config = dict(
    n_head=2,
    head_dim=64,
    vocab_size=2048,
    activation='swiglu',
    norm='rmsnorm',
    norm_place='pre',
    rope_base=2470.0,
    init='trunc',
    init_std_o=0.0469,
    beta1=0.95,
    weight_decay=0.018,
    lr_head=0.00551,
    schedule='wsd',
    decay_shape='linear',
    final_lr_fraction=0.0,
)
Each number is 500 + 40 x the weight over its row's rms, rounded and kept within 0 to 999. Layers, rows and columns count from 0. Numbers have three digits each. The size before them is the row's rms in percent of the matrix's.

# layer 9 attention key, 64x128, rms 0.293, rows 0-42, columns 0-63
090:562549429582495548553521543571474501510496434473454534494545544425452537488418538487467552411516510466549518496440466550478538458518456462564470548478506506519506501553474521500485491502526454
090:534427499519488563516480537513517514484513527518563451509457561466531470505484541531547515475501484595484508516523514480467530502462533581483566440476518459503453540447549404524486549559510462
094:479438475576519487515456486574487560516478562526502534484508512469545501509503529439501513574476447547475516481525506498566561472429515531538542556486492469497452539450438446475602548504513521
088:508497486532478532505472459537461545504461539498464495497534507498415514498541468572542541472508454448502497508588566475543444503517530495627530511476555492459422472555475464533509568539551533
099:488542468437505455415557447489508509479400460491544515523471536535446459455561495495594457555511559436511499487472484474610481454459488482512445470465453513466540554545471519499549461494477504
108:496505461526524488542493451399513502528498493504561489513557455538511471495504523485500500387457503517515508546513445494556485485513556547549495585463525511441568469487473484499492460511545503
097:518457496485507474491479447421531578536472453536486482509526522575513531459447532481548485512491520528470552455436467495503463459514476499503543509540552523465569438522478530466562530503523542
088:582500485555524536497530493471469448511520516508491481474526534481516477483457547492483481548487440511467500523468520418442558510497500517537522455416469440526475485449542412599502571472536472
098:484446455503583473503468484560498501556463520505484497498494545553466533484438508544505463518544548542578562526474457459498509481507513501463553532491473526489540483494475533488529440457491551
096:479571457505520492549532515568411464492521471510476490525512516465453458445493461546541541591529554523482555501533498468480461470445443458468553554507498473510514512544570505530455505469442494
105:481511510470552533568549530489518510469511570527481461436503537553472475470501513459576465509471477508505511500548463494582489511476498547494451556532474516505533491518541534540506502500484511
101:480448485528523544478443443489448526449559519484549502572492550582493529466514523487514546496442507574495479472483444453545530526529466489484520511501486507499496412538508465548510530527498555
100:460570519504479446545537429511514626582489523508523433510523589474479459526585486529540524534506526439498477479518534520502494518522490493523431495464467564492497462475492493466547504534504429
102:491477431484423511494453475527460517532525500512516569508451474445533487557507427428474485500588601532488451574484524564423533517501497474476560485491471489503501506511508455440518489506509459
102:479461476426509477496445486503531573449470488453564462490468548427499531467493551439509518544475463472482438508561547455400473492519507455502438507529489460517500449518535509504496603504504485
106:577470497452490492503498562459524530463455439477526465490435544529507419506496449436559520459517493468497453497502468574489490514473472447481568539488457505559491469495515514510474516474597469
121:451453468501467593536526589454548495498493586451503471466460542468514465524494542489525494551447506515472504455520521444485535528486565490490522481562502454593511521484529442523448545513446465
103:416502524476520408565570500536481564430511448524486470536479473577521485492514473485575488444497495485586484565525496476562470438495482490518547484447496536498517495500505559429598467472501575
104:470521472515454413504554476520503546489496560559589504514583474457471555504549543524500494513533499458582448527512513531525476489528496469556464411468444518485476470482437471589520503499517525
107:481498429521555424438534375478370506511477420538507538470538470566488454495457515548499504464490574539501511476440455467475532510543478503454487472469610511452537447493434496476546530483518534
096:442470504473423540565508469504505467497467529481585519530520507508417474538498562448505475448581498481419455526518516474503476433556508543488568435483460563423542478422474450532530466516489539
097:461544543538464440490489464488471527531458514555559491459522433525481510400596450503482495496551521543435507517531456482476513460565369460449466497507539473472506460519505569446522447410450492
093:495480489495437517489539556426498481557490509490547521491509499500533511554495478487425466527470497452496503494559504478442519475555513493604538534484467496491502535474507448645445535485520530
101:493512539452555472500527399504480492496524487467512500495542472466458504505486437412454506492518586502523538555489481454607458545522541473495536544489531500517485493487406528502534468467527528
110:432513466530521567553459544420490453517520550482460452464476504444479434521464478511476540537486541523346475435460463504499500531514504438442522480478529501551521539522481468506452521549530492
106:432473462507490459556471429540478595496426541494493555474465498490470545435516484580525466474507554476446528558537433442554462482485470497492556489591552483462513464523499505397554443508539453
144:491448469493515542479464546480540465506485497451510428564435478472552515542499492513478520528439429521496505512546518502467509489477504489489534448513484451573515488503547428567471502477511453
101:476489478445474561511429472480515543512409511507618475509483506508451531489434544516459447489427486501543566498542485466456464498495552444515515542533453470550506510454452496522526539501478509
101:453476581527498477452547536501528499571483491479518531530374557573496556513510510527514500526528465501590511426498545484481498525474501545522452519391553455522530506514502463482459505493463482
102:534503521399469508558493506487590484484440497501508484551539494550514488508491487507500490536518513529501481519570551495491500435489462533553499485450500440515550526503475417517536559498528470
099:495515491536518551486445467420493403542430426450433527485482498527521563519453531456441438494541552499512533504486503440465539558521497444503545506486501486496497581454493468507467487487495498
103:431483456558519491518488522469493528555438462477503483617426578427525492471492529521436531514474514517379466521491503536458479515522501570434507507553488474478450520554508478489492468487507471
096:496475487516473527496463585519495502553510457521413495548486447486465466508551507563503422500504493453465475533438457473483459492556526558387469514509465463476506475490458452476624505528479492
099:544455515510537493480504518445515518574536407543418505476450534540451523484485438548578483473526478506503478467516485516573529463546471533549482508497511551545490514480564495485538497501463549
102:495472460569579493515442553479482532534524449518521474450469469490565567470475529492494570580547498554556438469487501485501487508494491526508470549536462451389502532502519568450528475535520476
090:421504552470429487497528538577477490550526544554528515491481447476527589502401470560431505519487519488433448560473490489579475508519522534530510551506548508453496479535532508522423523466513519
098:473538481531457523543502496451462418531497457497426466476471554517551480490499506476460469449523561504452445606562473485469537502531533488388448511475504509447512440513460471496439515545548513
093:462453524480536487433510479499497496450480459552417411558597494549498478474543477466506478466533493525509523455599516475528496518493471500515517443566488535488436471488537531514512516523506506
099:423507512445452404534456546569476485525455435515475459506512574526526508516514485462487501531483476476404518431541479602477479458519577414512495438493498496444444539557525559516507500453442521
098:468430561547505472517481460432475468495574566503458563506557496479480458485483562510512528451508488507538515510515513505516550509509446495545528505480521481521472517544528495435523547589443520
106:450517427555527415488554506513486522550500505478469524540514454556510498531499444508504467504497491519527485438565500489431458531489563507485590483529469498498492507481498526557487496519484491
090:554482511462531551476521470458513493526498459598509547545535419551450448492496481547523555463500455445576584522515573505521454530575438503477582519535499456387416470521562539538438523497524505
098:583478519537482515513505519576481490520521457449472503522533619560504529543554444459600431508493524523513521494557491484525535531494479491517493520426518517526531491521565502466549478504503530